Each number is 50 + 10 x the weight over its row's rms, rounded and kept within 0 to 99. Layers, rows and columns count from 0. The size before them is the row's rms in percent of the matrix's.

# layer 6 MLP down, 128x320, rms 0.11, rows 0-87, columns 240-319
100:49 40 38 43 42 60 44 44 74 55 65 51 56 37 35 43 39 67 59 62 47 65 64 49 65 46 49 51 46 45 43 57 38 34 35 57 52 62 56 42 62 63 33 49 41 50 45 42 63 30 44 43 59 32 44 47 55 47 51 46 50 53 68 50 53 67 42 42 54 55 61 53 57 35 45 43 51 45 49 37
093:35 40 45 50 47 53 42 46 44 46 44 48 52 64 69 57 50 49 37 33 47 42 66 37 50 12 41 39 48 53 47 43 47 54 62 43 54 49 48 62 51 57 40 36 61 44 66 49 49 59 51 33 44 44 39 53 55 71 48 49 39 75 30 57 31 49 64 42 57 57 54 59 52 47 47 44 38 42 49 45
105:51 45 61 52 47 35 43 58 45 52 56 61 54 51 47 27 47 50 33 47 58 60 50 47 66 58 44 52 41 39 44 38 57 47 39 42 42 57 48 45 39 50 52 56 46 35 35 64 60 70 49 44 23 48 43 58 61 56 58 66 45 40 64 36 63 63 40 41 42 37 46 37 63 60 48 30 50 49 47 58
098:55 53 46 49 54 28 44 53 52 69 39 46 47 49 52 58 50 43 51 45 40 34 52 36 56 36 64 37 39 30 43 61 47 39 49 46 49 66 39 46 53 44 60 56 32 53 61 31 62 45 49 50 39 50 59 48 66 49 54 48 73 49 69 62 45 30 48 69 52 45 48 34 43 47 48 60 52 48 35 49
102:57 53 41 55 39 58 43 37 55 26 53 53 50 55 50 60 37 66 51 57 58 47 49 52 48 38 34 58 40 61 78 69 54 61 43 52 48 67 30 64 59 43 51 40 34 41 55 49 44 54 36 43 30 46 55 39 52 60 50 41 61 55 49 27 54 30 62 45 61 39 59 56 49 50 60 35 65 53 51 50
114:54 26 48 71 55 43 42 62 59 61 59 64 38 52 47 60 38 44 53 63 48 47 61 44 46 51 52 46 54 48 47 49 63 39 49 34 44 38 62 43 62 49 60 48 60 36 63 34 53 51 60 52 33 52 50 48 52 50 61 69 50 48 53 46 72 52 38 51 62 36 53 36 61 35 44 72 41 39 49 43
091:43 58 55 30 52 39 46 41 46 53 43 65 64 51 59 63 46 37 61 61 41 60 41 49 37 61 65 29 50 63 53 56 62 41 47 45 54 40 55 50 32 50 68 57 70 63 27 51 62 44 47 65 54 48 59 53 54 37 45 68 46 47 51 72 55 39 49 60 63 47 54 54 44 51 71 68 61 73 51 42
094:53 49 40 48 42 53 34 63 32 38 50 48 41 67 58 48 48 66 78 43 57 63 73 52 57 55 39 41 39 62 63 57 58 68 44 62 53 41 46 51 66 38 51 60 56 53 54 53 51 52 45 68 51 52 68 50 31 79 52 50 53 52 41 49 59 56 63 46 41 45 51 56 43 61 53 46 54 67 47 63
108:36 37 41 47 49 35 53 52 55 39 55 54 47 41 55 39 64 52 56 39 66 41 50 54 67 60 50 48 50 43 67 50 49 71 49 56 45 71 40 49 62 50 55 32 42 56 71 59 55 35 34 59 46 57 35 40 45 46 60 48 69 61 55 43 45 40 54 50 43 53 54 38 61 67 35 45 41 49 28 53
102:47 57 30 58 60 68 60 57 49 54 50 74 36 58 41 46 75 41 42 39 39 57 39 42 47 47 44 45 62 59 38 45 56 56 38 50 48 32 29 53 46 72 56 56 61 49 38 43 52 50 46 51 64 57 51 66 43 47 43 41 74 36 49 49 46 50 60 59 42 40 35 47 31 59 50 64 55 44 39 45
085:68 55 49 47 52 56 56 57 58 47 49 33 42 54 40 66 39 54 51 55 47 54 61 55 52 68 37 37 55 42 47 50 70 42 40 44 39 34 62 35 53 39 64 57 59 50 42 47 47 38 26 36 60 53 56 50 52 44 62 49 37 42 36 42 54 49 79 59 37 46 63 65 45 35 50 60 33 36 59 64
097:54 61 43 46 44 58 47 63 49 50 44 52 37 52 58 45 37 34 53 68 42 41 48 45 36 61 52 53 50 56 59 47 54 49 45 44 65 44 59 73 54 47 40 38 44 48 67 40 45 43 52 51 54 53 46 51 48 43 41 45 42 68 48 52 36 53 53 30 66 43 52 41 41 48 55 67 67 49 55 44
104:35 72 46 45 65 64 46 43 34 36 59 43 37 53 51 51 77 57 49 38 51 53 55 59 49 49 44 51 54 71 43 52 46 61 58 46 53 48 49 49 55 52 52 44 60 50 48 35 40 40 37 55 39 45 50 58 56 55 63 34 48 38 46 38 71 83 33 60 68 63 49 56 56 53 44 53 39 56 44 41
089:39 54 54 33 31 39 40 63 44 38 37 48 43 72 35 56 58 70 59 54 38 32 51 44 46 68 53 52 49 32 55 31 67 54 46 50 60 68 41 51 49 60 55 56 49 36 73 61 44 46 61 54 47 57 58 50 44 53 63 49 43 50 45 58 48 47 58 50 53 52 49 54 61 65 35 38 33 41 39 59
100:40 39 47 68 66 40 48 61 65 65 32 49 48 39 44 52 73 54 54 42 37 65 44 52 47 49 59 45 59 43 45 52 52 59 52 54 49 42 27 46 56 52 64 66 48 64 51 34 71 48 41 49 53 61 65 47 36 55 51 53 45 58 59 55 53 62 57 67 31 40 47 41 54 56 43 46 58 44 24 49
104:53 70 51 52 50 63 40 42 37 40 46 52 53 51 37 56 78 54 46 45 59 68 60 37 37 54 44 44 55 60 63 50 47 42 53 47 61 52 40 30 50 64 48 61 53 57 51 50 49 39 46 43 58 50 41 55 63 35 44 41 47 56 38 56 50 57 60 41 35 74 80 38 31 57 51 70 54 51 65 37
094:50 62 57 36 61 47 42 63 62 75 22 56 53 46 63 57 47 60 71 35 47 66 50 42 56 72 48 49 28 46 41 42 67 51 56 44 41 56 47 35 49 42 63 34 39 53 38 53 48 46 35 39 45 49 40 53 62 43 45 38 53 71 63 54 57 58 55 64 45 36 53 56 52 31 47 45 52 39 35 47
099:52 42 47 43 49 57 60 38 58 67 37 67 56 67 45 30 43 48 53 40 60 65 44 47 57 43 29 41 53 57 70 65 57 41 66 56 41 50 48 54 41 50 44 43 40 51 48 55 52 68 42 35 55 57 68 51 25 59 35 54 42 52 47 64 44 50 62 44 34 48 51 34 54 60 68 57 36 55 58 48
089:68 62 57 67 46 42 46 57 44 63 43 49 52 60 56 45 62 56 62 61 40 51 52 37 46 57 48 52 62 58 34 30 51 62 53 54 46 53 59 52 53 43 35 15 50 46 37 55 66 50 39 54 64 47 68 75 45 44 60 52 42 60 46 65 49 36 38 38 42 50 24 60 35 54 49 52 63 26 48 53
090:42 34 55 46 48 49 38 45 71 47 75 56 62 45 52 39 35 33 36 55 55 42 50 51 52 49 36 50 59 60 47 72 33 41 30 36 50 49 59 59 63 74 45 37 49 54 53 57 68 35 39 58 40 48 53 42 62 54 36 48 55 39 50 49 51 45 50 53 57 46 49 29 52 61 56 39 44 64 43 27
109:49 39 40 46 51 44 49 49 47 56 52 53 36 58 30 76 62 58 61 63 54 56 50 38 47 63 51 51 46 44 64 54 51 50 50 52 54 49 63 46 42 57 58 69 55 54 52 40 56 58 60 73 48 61 57 39 40 35 56 42 57 39 45 62 53 67 36 52 47 48 65 46 36 61 40 61 46 35 58 57
101:23 62 58 41 66 45 26 54 60 51 26 62 48 67 31 36 51 49 60 69 39 57 54 44 50 52 42 70 61 51 41 40 55 43 45 53 50 45 53 48 64 47 58 40 43 42 40 53 45 46 32 49 50 58 46 50 56 45 45 45 53 60 43 42 68 52 61 44 55 51 34 55 35 48 60 60 59 49 45 58
090:55 24 59 32 38 86 57 45 36 54 61 58 57 37 47 40 47 46 64 38 43 30 44 55 50 53 36 53 67 55 63 62 58 60 69 47 35 54 51 66 59 47 34 56 60 62 60 55 68 61 47 60 46 56 64 46 57 50 63 48 42 45 41 48 43 50 70 38 53 48 62 65 53 55 48 34 44 60 57 73
098:67 33 28 38 59 49 57 66 37 42 57 44 51 59 31 56 42 67 43 46 34 55 49 32 68 66 50 62 49 57 43 32 47 44 48 53 38 55 45 49 40 59 24 52 53 39 49 49 65 32 61 43 34 39 41 54 62 43 52 51 51 60 49 48 61 48 43 52 54 49 42 27 59 42 59 53 51 51 47 45
085:59 71 47 49 37 53 54 38 47 37 56 61 62 47 35 37 48 28 49 54 62 37 52 47 74 50 45 36 45 67 30 37 56 38 59 34 47 42 58 62 57 50 36 38 51 47 48 41 43 59 61 35 67 67 47 55 51 52 53 54 62 52 43 51 46 65 68 59 72 36 51 13 49 47 61 40 41 57 34 65
101:36 44 28 29 55 68 43 38 34 40 52 76 44 40 63 40 56 47 62 61 72 40 44 48 48 60 55 56 66 60 38 33 37 68 51 50 48 46 57 65 64 37 38 41 33 59 37 60 44 62 50 59 41 51 51 44 51 32 67 39 51 45 54 58 53 50 31 54 56 63 52 56 55 48 49 59 56 54 18 42
098:50 35 58 54 45 62 52 42 62 61 67 39 46 52 45 48 50 54 35 60 55 51 57 59 50 43 41 56 52 37 38 31 46 30 43 29 52 65 62 46 79 54 57 44 43 50 50 53 43 49 41 47 55 56 38 43 70 65 38 45 52 46 55 40 61 57 31 59 48 41 41 27 62 57 47 54 42 47 43 39
090:46 61 48 54 65 44 48 46 40 43 38 45 59 40 45 44 32 52 51 63 69 65 62 70 51 42 41 42 52 40 46 40 58 46 53 57 50 52 52 39 42 41 41 53 48 39 55 56 47 45 38 58 61 64 38 60 67 69 43 48 63 65 62 52 65 55 29 45 48 67 48 47 54 60 43 44 50 60 53 31
101:57 49 69 47 26 56 54 38 63 69 58 44 31 72 45 45 45 54 52 45 60 61 63 44 49 37 59 67 56 46 51 52 41 51 43 45 46 47 47 58 49 58 45 52 39 47 44 50 49 38 48 36 41 32 47 48 61 53 63 59 40 45 38 46 58 50 42 59 57 45 55 59 43 22 38 56 49 47 35 52
098:64 56 55 47 61 56 59 46 49 41 58 58 58 44 46 33 50 34 52 31 46 58 58 48 57 60 39 45 27 44 47 32 58 48 48 54 29 71 71 52 44 56 41 64 38 52 59 39 61 48 55 51 49 51 46 40 47 58 61 52 44 41 69 42 43 46 43 48 77 62 59 47 60 56 70 46 40 38 43 28
093:58 40 45 45 48 67 57 51 44 73 47 71 45 45 45 61 61 35 57 41 47 40 37 45 49 67 54 60 72 47 37 54 55 37 37 49 49 30 55 54 53 50 66 47 53 63 42 47 47 60 41 47 48 53 44 38 59 42 51 44 50 62 44 50 42 49 49 55 53 57 63 61 43 49 40 51 57 50 61 34
097:65 57 53 52 58 44 44 60 54 50 55 53 45 60 58 42 38 49 44 36 40 60 52 46 42 65 58 48 72 58 63 57 60 52 61 58 33 46 49 56 46 43 53 30 54 46 51 30 73 48 64 75 61 50 71 49 38 53 64 54 54 55 41 45 62 40 47 37 46 41 43 67 47 54 47 54 32 63 50 51
080:57 50 45 55 61 46 47 49 57 32 47 53 52 38 38 33 49 51 43 59 51 54 45 38 63 45 49 66 60 47 56 32 42 55 56 47 49 48 69 52 58 49 57 60 65 60 47 32 54 50 48 62 57 41 49 68 58 42 44 48 57 35 66 44 62 62 33 33 73 60 49 48 68 70 40 45 29 54 51 50
096:52 33 49 47 68 50 50 56 55 56 45 49 43 47 44 44 44 46 48 46 63 46 41 53 68 39 38 38 39 16 52 34 52 46 53 43 36 70 39 44 46 39 51 53 48 55 54 51 43 59 66 53 62 45 42 41 47 58 52 50 66 41 60 62 50 44 46 45 57 59 64 42 61 60 50 36 42 51 33 40
108:48 57 38 51 65 67 50 50 50 39 52 59 60 55 49 52 56 57 53 36 45 40 45 45 55 44 48 64 67 58 37 49 46 34 35 51 60 49 51 51 55 54 47 53 56 67 32 51 48 76 50 52 49 53 70 48 49 62 51 55 64 50 67 41 46 58 48 51 49 51 57 28 80 68 64 50 66 57 40 52
091:37 46 49 52 35 26 50 66 29 46 35 52 58 53 40 60 58 56 48 38 41 43 49 35 51 62 54 51 35 54 47 42 74 48 44 55 40 58 65 40 65 42 58 31 59 41 56 46 68 49 55 52 53 49 44 60 76 30 55 48 49 71 57 50 65 47 35 46 55 50 50 38 64 56 45 55 46 39 38 48
094:59 48 64 69 52 59 28 51 65 58 58 45 38 41 23 53 58 46 51 38 37 37 54 38 46 28 51 28 56 59 42 68 52 70 49 43 51 53 42 50 45 53 83 47 35 57 35 43 55 59 57 40 44 39 59 51 57 40 46 38 35 48 31 50 56 62 57 40 55 63 63 47 73 26 32 51 54 45 52 70
087:57 62 35 42 45 48 41 49 46 36 35 49 56 54 51 43 52 48 56 48 45 53 53 59 37 50 67 36 51 57 60 56 59 40 50 47 70 63 26 58 39 61 58 60 39 52 70 53 43 39 68 46 46 46 57 35 49 50 39 35 53 46 62 54 35 51 59 50 59 54 56 47 51 38 48 65 44 43 54 52
104:42 52 43 49 46 57 54 56 59 66 73 50 55 53 64 55 55 45 70 63 69 55 53 65 57 42 55 65 45 48 63 53 48 48 64 39 34 59 63 49 42 59 38 48 43 48 41 48 34 53 52 33 37 52 49 40 54 54 43 67 65 63 28 54 54 37 38 38 40 57 33 42 56 64 50 47 59 45 49 43
102:52 76 52 53 47 54 59 26 51 56 59 41 44 43 45 47 35 43 60 76 55 54 46 55 44 53 51 51 63 65 51 30 55 48 42 37 72 49 46 61 64 45 82 55 33 53 57 49 56 52 76 50 69 70 52 48 54 40 63 31 52 54 44 57 47 46 47 64 59 23 51 59 58 35 60 52 41 46 47 45
094:59 43 48 31 56 50 58 49 49 56 37 60 49 55 63 35 49 42 51 80 65 45 74 62 59 65 52 43 48 38 61 47 59 32 43 52 44 52 49 62 67 51 48 63 50 64 39 55 42 54 35 54 44 30 57 44 46 54 54 52 63 64 55 36 54 51 59 60 45 27 38 62 31 54 52 45 50 62 55 53
091:45 42 57 69 63 57 38 51 50 60 44 42 38 37 55 34 54 63 62 72 59 53 54 39 57 52 70 52 68 57 63 30 42 59 36 51 52 55 43 51 39 34 59 65 49 48 51 33 41 51 47 76 43 46 32 47 47 46 47 54 54 57 71 46 36 39 51 37 46 46 65 55 51 45 45 55 53 56 42 64
089:54 63 51 59 69 65 47 55 41 60 54 65 41 54 40 43 39 54 55 57 38 48 51 51 61 46 53 47 52 63 57 49 46 62 24 57 70 48 58 53 49 57 53 63 52 50 44 60 48 42 57 49 54 67 42 60 50 34 35 55 30 37 48 41 53 59 59 45 48 32 44 50 61 49 50 49 40 55 46 57
094:54 53 52 28 53 65 47 50 40 45 49 59 56 51 41 38 50 41 61 52 56 46 51 51 48 49 56 40 54 48 39 53 58 41 55 45 45 33 50 58 41 44 45 42 48 61 46 56 39 44 51 59 54 48 66 49 46 61 41 47 67 31 65 34 63 60 65 40 69 50 76 50 53 39 27 61 43 57 34 66
092:63 52 59 71 76 42 32 49 45 71 52 47 56 55 65 41 55 40 50 59 67 33 54 54 50 55 63 43 40 46 55 49 44 51 51 56 44 45 56 68 46 59 40 39 27 56 49 36 53 64 53 46 55 46 59 41 37 46 51 48 55 54 51 46 46 55 47 28 71 46 49 64 49 48 34 57 39 54 58 59
095:45 57 73 46 46 51 42 41 47 47 44 46 57 76 51 55 49 59 65 52 55 51 63 51 23 75 68 54 59 49 53 23 43 58 58 41 59 56 50 66 35 60 33 39 40 46 59 43 51 41 46 48 50 37 51 55 38 62 39 48 46 49 54 59 52 52 23 44 65 49 55 71 46 56 47 65 54 59 46 55
091:35 30 50 52 44 43 59 64 27 57 44 54 57 50 45 39 50 65 52 34 45 49 58 49 59 60 27 55 47 32 58 57 49 46 51 45 40 54 49 34 45 45 61 53 39 56 44 71 45 45 29 50 40 50 39 39 40 45 47 62 34 49 72 42 61 53 39 57 51 54 66 51 47 62 36 48 55 43 41 35
097:45 39 55 53 51 53 53 52 57 40 48 46 43 53 65 37 42 41 41 52 47 56 47 41 52 47 52 39 35 46 55 45 59 40 53 41 55 40 40 41 50 48 47 55 60 65 35 66 42 62 47 53 64 44 42 65 56 52 45 54 50 52 42 51 53 42 57 37 53 41 45 38 63 53 42 55 45 51 48 58
093:36 38 58 55 54 45 28 46 62 36 47 43 43 46 49 40 47 45 59 44 48 34 49 33 46 39 50 44 41 55 44 69 55 51 68 49 57 49 55 33 44 51 43 50 60 62 31 35 41 66 40 52 37 41 55 54 42 52 42 59 53 35 55 59 55 35 52 58 40 42 54 44 60 38 58 50 54 56 39 46
098:55 42 56 41 44 39 46 46 44 75 53 61 54 63 37 59 51 42 41 58 52 47 47 65 29 49 46 33 48 44 49 63 49 29 43 49 46 44 66 47 49 53 53 44 34 41 71 57 67 46 53 67 52 45 39 71 52 61 45 40 51 69 31 69 52 72 44 43 46 56 50 52 59 64 43 52 40 51 50 54
107:52 52 55 52 51 43 48 41 39 54 69 36 57 62 51 34 49 37 38 48 36 47 86 72 38 52 48 48 51 54 51 37 62 54 58 69 43 47 54 49 54 53 54 60 57 46 51 33 41 83 60 58 42 67 53 54 31 51 51 50 42 59 43 34 35 59 44 51 64 54 53 44 46 57 58 69 51 48 46 42
112:47 52 48 61 84 44 61 58 59 51 35 55 57 56 47 55 44 50 40 43 59 56 60 55 63 31 56 48 55 26 42 45 44 75 68 54 48 47 60 34 39 67 45 47 44 57 40 46 38 42 49 45 60 51 46 31 36 52 50 62 57 45 52 65 54 48 50 56 44 47 43 47 47 45 47 47 62 68 25 44
085:48 62 59 48 52 63 66 46 37 57 49 65 56 71 58 55 54 59 43 64 57 50 63 57 49 43 36 59 47 47 45 41 45 52 55 40 51 57 58 36 62 60 47 36 74 40 40 55 58 46 49 38 36 52 54 43 55 52 48 60 46 53 50 52 38 59 33 59 49 30 43 50 45 48 58 41 64 46 60 48
097:41 53 48 50 34 24 35 47 49 56 63 73 56 42 51 56 59 51 49 40 29 47 43 48 59 46 57 68 46 44 76 66 44 66 39 44 45 45 37 28 45 65 51 60 51 54 43 59 57 55 49 48 47 36 38 48 45 51 56 45 48 48 50 41 50 42 40 38 30 56 53 51 58 65 54 54 78 39 49 43
104:72 43 70 33 51 50 55 62 47 41 64 54 72 45 54 32 34 61 43 57 50 27 52 48 60 41 47 54 46 55 42 55 43 60 18 59 42 43 54 49 47 40 46 43 33 57 59 49 44 59 24 44 53 63 40 60 45 43 53 56 49 29 57 40 73 48 48 59 63 43 54 58 50 53 37 58 50 45 56 66
089:59 61 56 55 36 54 62 32 58 44 38 52 47 48 60 55 44 65 39 43 38 68 34 54 58 41 32 62 37 62 61 45 62 50 49 48 55 48 54 45 53 29 54 60 51 58 69 42 50 51 55 42 57 60 39 53 47 80 55 36 61 64 56 45 67 50 38 61 40 55 70 63 45 74 56 59 65 39 54 50
094:47 67 53 24 54 56 68 41 41 49 37 59 62 72 42 60 63 62 46 55 45 54 31 42 44 50 52 51 53 49 53 46 51 66 42 53 49 44 36 58 64 62 58 52 45 52 42 60 49 45 48 37 53 62 41 56 53 55 24 53 39 40 44 42 49 53 39 54 46 48 48 53 64 42 43 45 47 50 59 49
094:38 52 43 73 55 55 38 78 61 55 55 57 46 54 57 49 49 34 39 58 63 40 68 50 54 52 59 33 52 47 50 40 44 49 56 33 52 49 51 61 33 55 36 43 47 40 62 56 51 46 59 32 43 40 49 36 61 46 70 53 42 48 40 59 62 49 48 37 39 42 46 62 41 60 51 41 51 43 49 42
097:55 50 61 56 58 75 31 59 52 46 50 46 47 49 58 60 34 59 38 43 57 56 62 47 53 33 34 56 49 50 57 48 26 71 49 47 45 29 59 64 59 53 54 45 55 41 53 38 69 70 55 47 60 42 49 35 40 49 43 44 51 53 44 57 45 44 41 34 62 54 57 39 27 43 59 59 56 67 37 64
096:54 51 55 49 53 54 41 33 47 42 45 52 45 49 47 61 49 66 54 34 44 47 55 52 48 70 58 61 48 66 34 57 58 35 60 61 55 44 43 43 51 49 59 40 50 52 49 42 48 59 59 31 53 45 36 55 42 55 55 34 67 51 46 60 45 53 60 30 37 58 53 63 58 47 62 43 60 50 50 49
105:50 42 58 64 47 39 41 61 57 48 49 28 47 39 43 41 47 46 57 30 41 52 63 44 47 63 66 43 29 39 55 43 46 52 53 39 43 48 56 48 49 47 48 50 51 50 40 46 44 60 78 52 50 51 53 51 46 52 35 65 45 43 60 47 24 35 43 45 33 29 47 55 49 40 60 55 61 53 59 45
097:61 56 39 41 51 64 37 42 50 55 58 55 31 65 71 63 60 42 61 42 55 63 57 65 32 49 43 42 38 43 65 54 60 69 32 57 41 37 45 42 62 72 49 43 44 58 42 21 30 58 47 53 46 50 70 40 46 57 57 54 38 45 59 68 42 45 60 44 47 52 60 41 47 49 54 37 49 45 55 39
089:64 44 52 33 44 48 57 43 57 51 56 49 69 54 42 58 39 35 33 42 56 33 62 37 53 45 42 44 30 46 60 57 49 39 67 51 41 55 49 47 49 48 39 47 67 55 29 36 48 53 71 42 41 49 52 41 60 43 59 58 50 48 46 67 40 43 65 49 53 49 37 41 58 59 44 57 46 49 52 37
097:48 28 58 60 49 57 48 50 54 49 48 52 42 61 44 53 52 32 48 53 62 46 56 43 36 33 53 34 38 39 35 57 73 49 52 65 49 74 39 37 47 51 47 36 41 39 54 35 59 54 45 46 46 35 43 59 66 44 68 43 55 45 44 48 55 57 46 56 51 56 53 46 49 54 42 52 49 49 42 47
108:54 48 38 63 60 61 53 68 58 53 45 50 61 55 61 47 55 51 51 70 51 70 42 38 71 45 49 42 50 41 57 64 48 56 48 49 44 45 47 69 57 46 58 30 47 50 41 49 53 44 58 53 63 38 22 50 61 51 60 31 56 55 49 41 33 73 59 41 44 43 54 32 41 57 61 49 58 58 61 46
095:49 55 31 45 68 59 63 50 51 52 38 62 45 67 40 46 49 51 45 53 57 54 57 71 51 65 44 42 51 46 45 44 51 47 20 44 43 52 56 66 46 54 37 59 65 50 48 48 38 36 40 41 45 46 48 39 47 61 47 56 51 48 53 34 46 50 26 46 54 53 41 53 57 65 57 50 37 37 45 45
087:36 43 46 57 49 58 60 62 51 36 53 43 56 54 51 53 44 48 50 56 16 49 49 50 55 40 60 60 53 50 56 53 57 61 55 49 53 49 49 71 39 49 57 60 48 50 61 51 51 56 46 53 33 47 51 50 38 53 37 53 35 36 54 39 48 57 64 47 48 47 60 58 59 45 57 35 37 54 51 52
111:52 39 55 54 56 43 55 63 36 43 40 41 45 62 37 39 43 66 59 53 47 66 67 49 73 54 51 61 58 57 40 62 54 58 46 59 57 53 65 50 62 36 49 49 49 46 49 52 47 37 48 48 63 60 58 48 60 31 20 45 46 30 50 46 67 55 39 43 53 59 35 42 70 43 32 45 48 48 44 53
095:52 50 55 47 50 43 49 56 53 40 60 29 43 60 51 53 50 55 60 53 63 61 36 63 34 65 75 57 47 62 34 60 37 47 50 49 37 48 36 57 46 66 64 42 59 64 68 42 54 54 63 34 52 51 52 52 44 43 55 43 46 48 41 54 45 52 57 53 55 62 37 43 53 51 29 33 50 43 56 35
099:72 65 39 44 44 51 27 65 52 44 51 42 51 45 47 71 65 43 50 57 53 31 50 37 49 68 67 47 55 53 49 43 47 59 33 44 51 54 26 34 60 27 51 61 50 53 56 46 45 40 51 52 33 49 41 60 42 47 47 29 59 60 56 44 46 31 56 47 48 55 34 59 60 43 21 35 50 55 46 55
104:40 38 52 48 46 51 57 46 40 50 48 57 45 71 48 54 70 49 72 50 36 33 39 45 54 60 49 56 44 69 38 45 36 46 50 36 68 50 52 71 47 49 47 41 58 66 50 66 42 61 54 51 64 54 68 48 51 62 59 43 69 48 39 60 46 44 38 64 42 37 51 43 53 55 64 58 55 39 57 65
103:56 39 31 56 55 48 54 52 50 19 51 41 62 44 53 26 52 69 36 54 35 49 49 59 61 49 39 57 50 45 61 43 51 40 49 65 47 63 53 58 46 46 55 55 58 38 51 60 46 38 57 45 40 52 38 56 52 63 61 31 62 65 50 58 47 44 58 40 61 58 56 31 42 38 40 52 62 64 52 38
110:47 55 26 43 52 49 48 44 40 39 65 45 45 53 41 59 60 52 56 39 55 51 69 62 48 38 62 50 49 50 43 50 35 42 54 34 62 44 39 47 56 59 54 45 53 61 67 47 62 38 56 58 56 26 28 34 41 53 50 37 64 48 55 34 48 51 56 74 52 33 46 46 46 51 46 60 33 56 55 52
091:55 60 64 47 45 46 40 25 65 44 64 18 38 41 42 42 54 46 60 46 52 38 52 57 61 50 60 49 54 56 44 70 48 38 60 48 45 47 40 49 55 49 36 52 59 51 49 45 54 50 53 52 47 43 41 53 57 52 61 47 71 30 21 55 59 46 55 49 61 63 52 52 46 45 38 57 35 56 34 40
106:46 54 51 56 62 53 44 36 65 51 36 49 38 46 41 46 61 29 58 49 57 50 65 44 48 62 42 21 54 45 34 53 62 46 59 52 57 48 51 47 53 60 45 66 45 33 60 38 35 57 37 44 37 57 39 38 40 43 52 32 48 41 31 60 42 64 42 59 64 55 49 63 54 47 40 53 40 43 54 48
110:50 52 55 39 50 48 53 53 58 49 43 61 64 60 58 55 41 57 35 60 58 38 62 31 54 48 51 39 63 54 60 60 61 53 44 59 60 36 47 56 17 55 52 51 34 47 44 60 41 60 58 59 62 62 49 61 42 32 55 61 19 47 65 51 44 52 61 34 44 61 61 58 61 53 32 50 53 50 49 64
112:59 61 50 66 48 48 47 68 34 59 73 56 27 56 44 39 42 55 58 45 63 43 53 56 46 58 54 60 61 64 53 49 61 42 61 58 49 51 58 29 48 47 54 56 80 23 39 55 41 62 60 34 52 51 65 32 48 38 56 42 34 38 46 43 44 51 46 57 28 58 42 76 50 55 43 52 45 43 45 32
099:45 44 57 55 59 63 65 67 50 60 54 57 48 44 60 65 54 42 56 45 39 42 52 52 45 42 46 72 47 42 51 51 62 46 55 45 57 50 45 32 55 59 70 33 55 51 38 51 48 68 50 34 60 54 55 52 47 50 41 41 50 52 47 50 54 67 50 56 38 45 44 51 46 40 55 49 36 47 59 63
086:43 37 47 37 59 40 66 55 51 51 46 47 47 48 60 47 30 52 52 45 42 57 32 45 37 59 51 40 45 56 50 47 33 44 48 45 52 44 36 40 66 39 59 55 67 69 58 26 61 45 55 72 51 58 69 55 50 32 48 35 48 59 68 46 41 43 44 36 35 55 49 53 49 50 70 47 56 49 65 46
093:56 51 53 55 56 35 45 70 51 63 65 29 60 46 66 54 73 48 53 43 52 44 47 68 44 48 72 42 54 53 66 61 64 33 39 40 69 52 54 61 61 39 56 52 52 57 62 45 58 25 48 58 40 53 39 41 58 44 55 60 48 53 52 42 41 49 39 46 63 76 58 55 54 59 55 46 63 37 59 40
104:41 41 41 63 51 40 54 42 59 59 38 51 60 69 66 47 50 52 53 57 66 63 47 35 47 54 53 51 16 44 66 46 50 59 29 56 44 67 55 49 45 66 41 47 56 56 58 63 56 41 31 48 61 54 51 49 55 43 56 57 52 62 37 49 60 41 48 50 45 45 57 45 39 52 42 54 44 66 58 54
094:43 38 34 38 42 45 60 34 37 34 48 42 48 60 50 67 48 51 61 38 45 52 33 46 55 52 50 52 43 64 46 56 45 55 56 51 73 37 54 51 54 54 63 62 52 47 46 65 41 43 45 39 58 50 41 42 44 49 57 66 61 43 24 54 65 40 51 46 43 73 50 45 51 46 41 40 54 40 60 55
099:37 40 52 73 79 46 44 38 61 44 44 49 30 67 39 62 45 51 35 58 50 49 50 52 48 45 31 38 54 33 50 53 34 75 50 43 47 80 38 52 44 39 55 42 62 61 65 44 59 62 59 40 43 36 58 40 57 59 59 39 64 44 45 37 61 67 52 62 52 36 70 43 47 58 51 37 42 50 43 55
105:38 57 50 56 55 66 53 39 66 44 54 57 48 49 34 58 55 65 36 59 47 56 62 38 36 43 40 64 63 50 52 40 26 45 49 48 61 61 56 51 33 45 58 50 43 45 36 34 38 59 49 49 63 48 70 50 58 45 48 47 33 61 61 40 60 53 56 59 55 40 41 60 45 30 45 44 49 58 47 46
117:49 47 54 56 69 48 64 59 34 57 42 53 65 45 57 49 42 38 47 41 40 44 53 41 51 58 33 38 46 51 63 45 54 60 51 59 22 42 52 43 46 46 52 35 40 65 38 51 50 56 41 45 50 65 45 55 55 47 42 41 38 51 60 48 34 48 52 53 43 44 48 29 46 51 61 47 56 56 56 72
101:53 49 40 41 26 49 46 50 75 35 52 51 49 46 36 57 53 36 62 54 51 60 63 63 38 42 56 48 49 54 48 41 47 68 33 53 38 46 53 51 48 37 43 55 46 51 56 42 47 40 51 68 50 56 55 55 56 34 53 22 44 54 42 38 48 40 20 55 52 63 53 51 42 46 48 76 78 47 47 56
090:51 50 58 56 36 53 55 28 33 61 59 48 38 33 49 52 39 49 54 47 75 43 56 61 61 32 40 52 54 61 49 57 56 37 57 44 33 52 49 53 38 46 51 42 55 45 41 49 49 65 48 57 63 43 39 52 44 44 52 56 39 24 33 42 57 57 37 46 64 51 64 76 49 48 47 60 59 56 40 60
100:56 46 46 60 55 45 63 44 48 52 65 68 62 43 59 47 50 40 48 43 44 51 55 49 57 32 49 62 40 54 44 41 46 46 68 47 48 54 47 37 40 27 60 39 49 41 41 72 57 58 54 40 43 44 52 36 51 45 55 50 44 38 55 47 57 48 37 49 46 42 60 65 55 49 58 42 42 55 41 55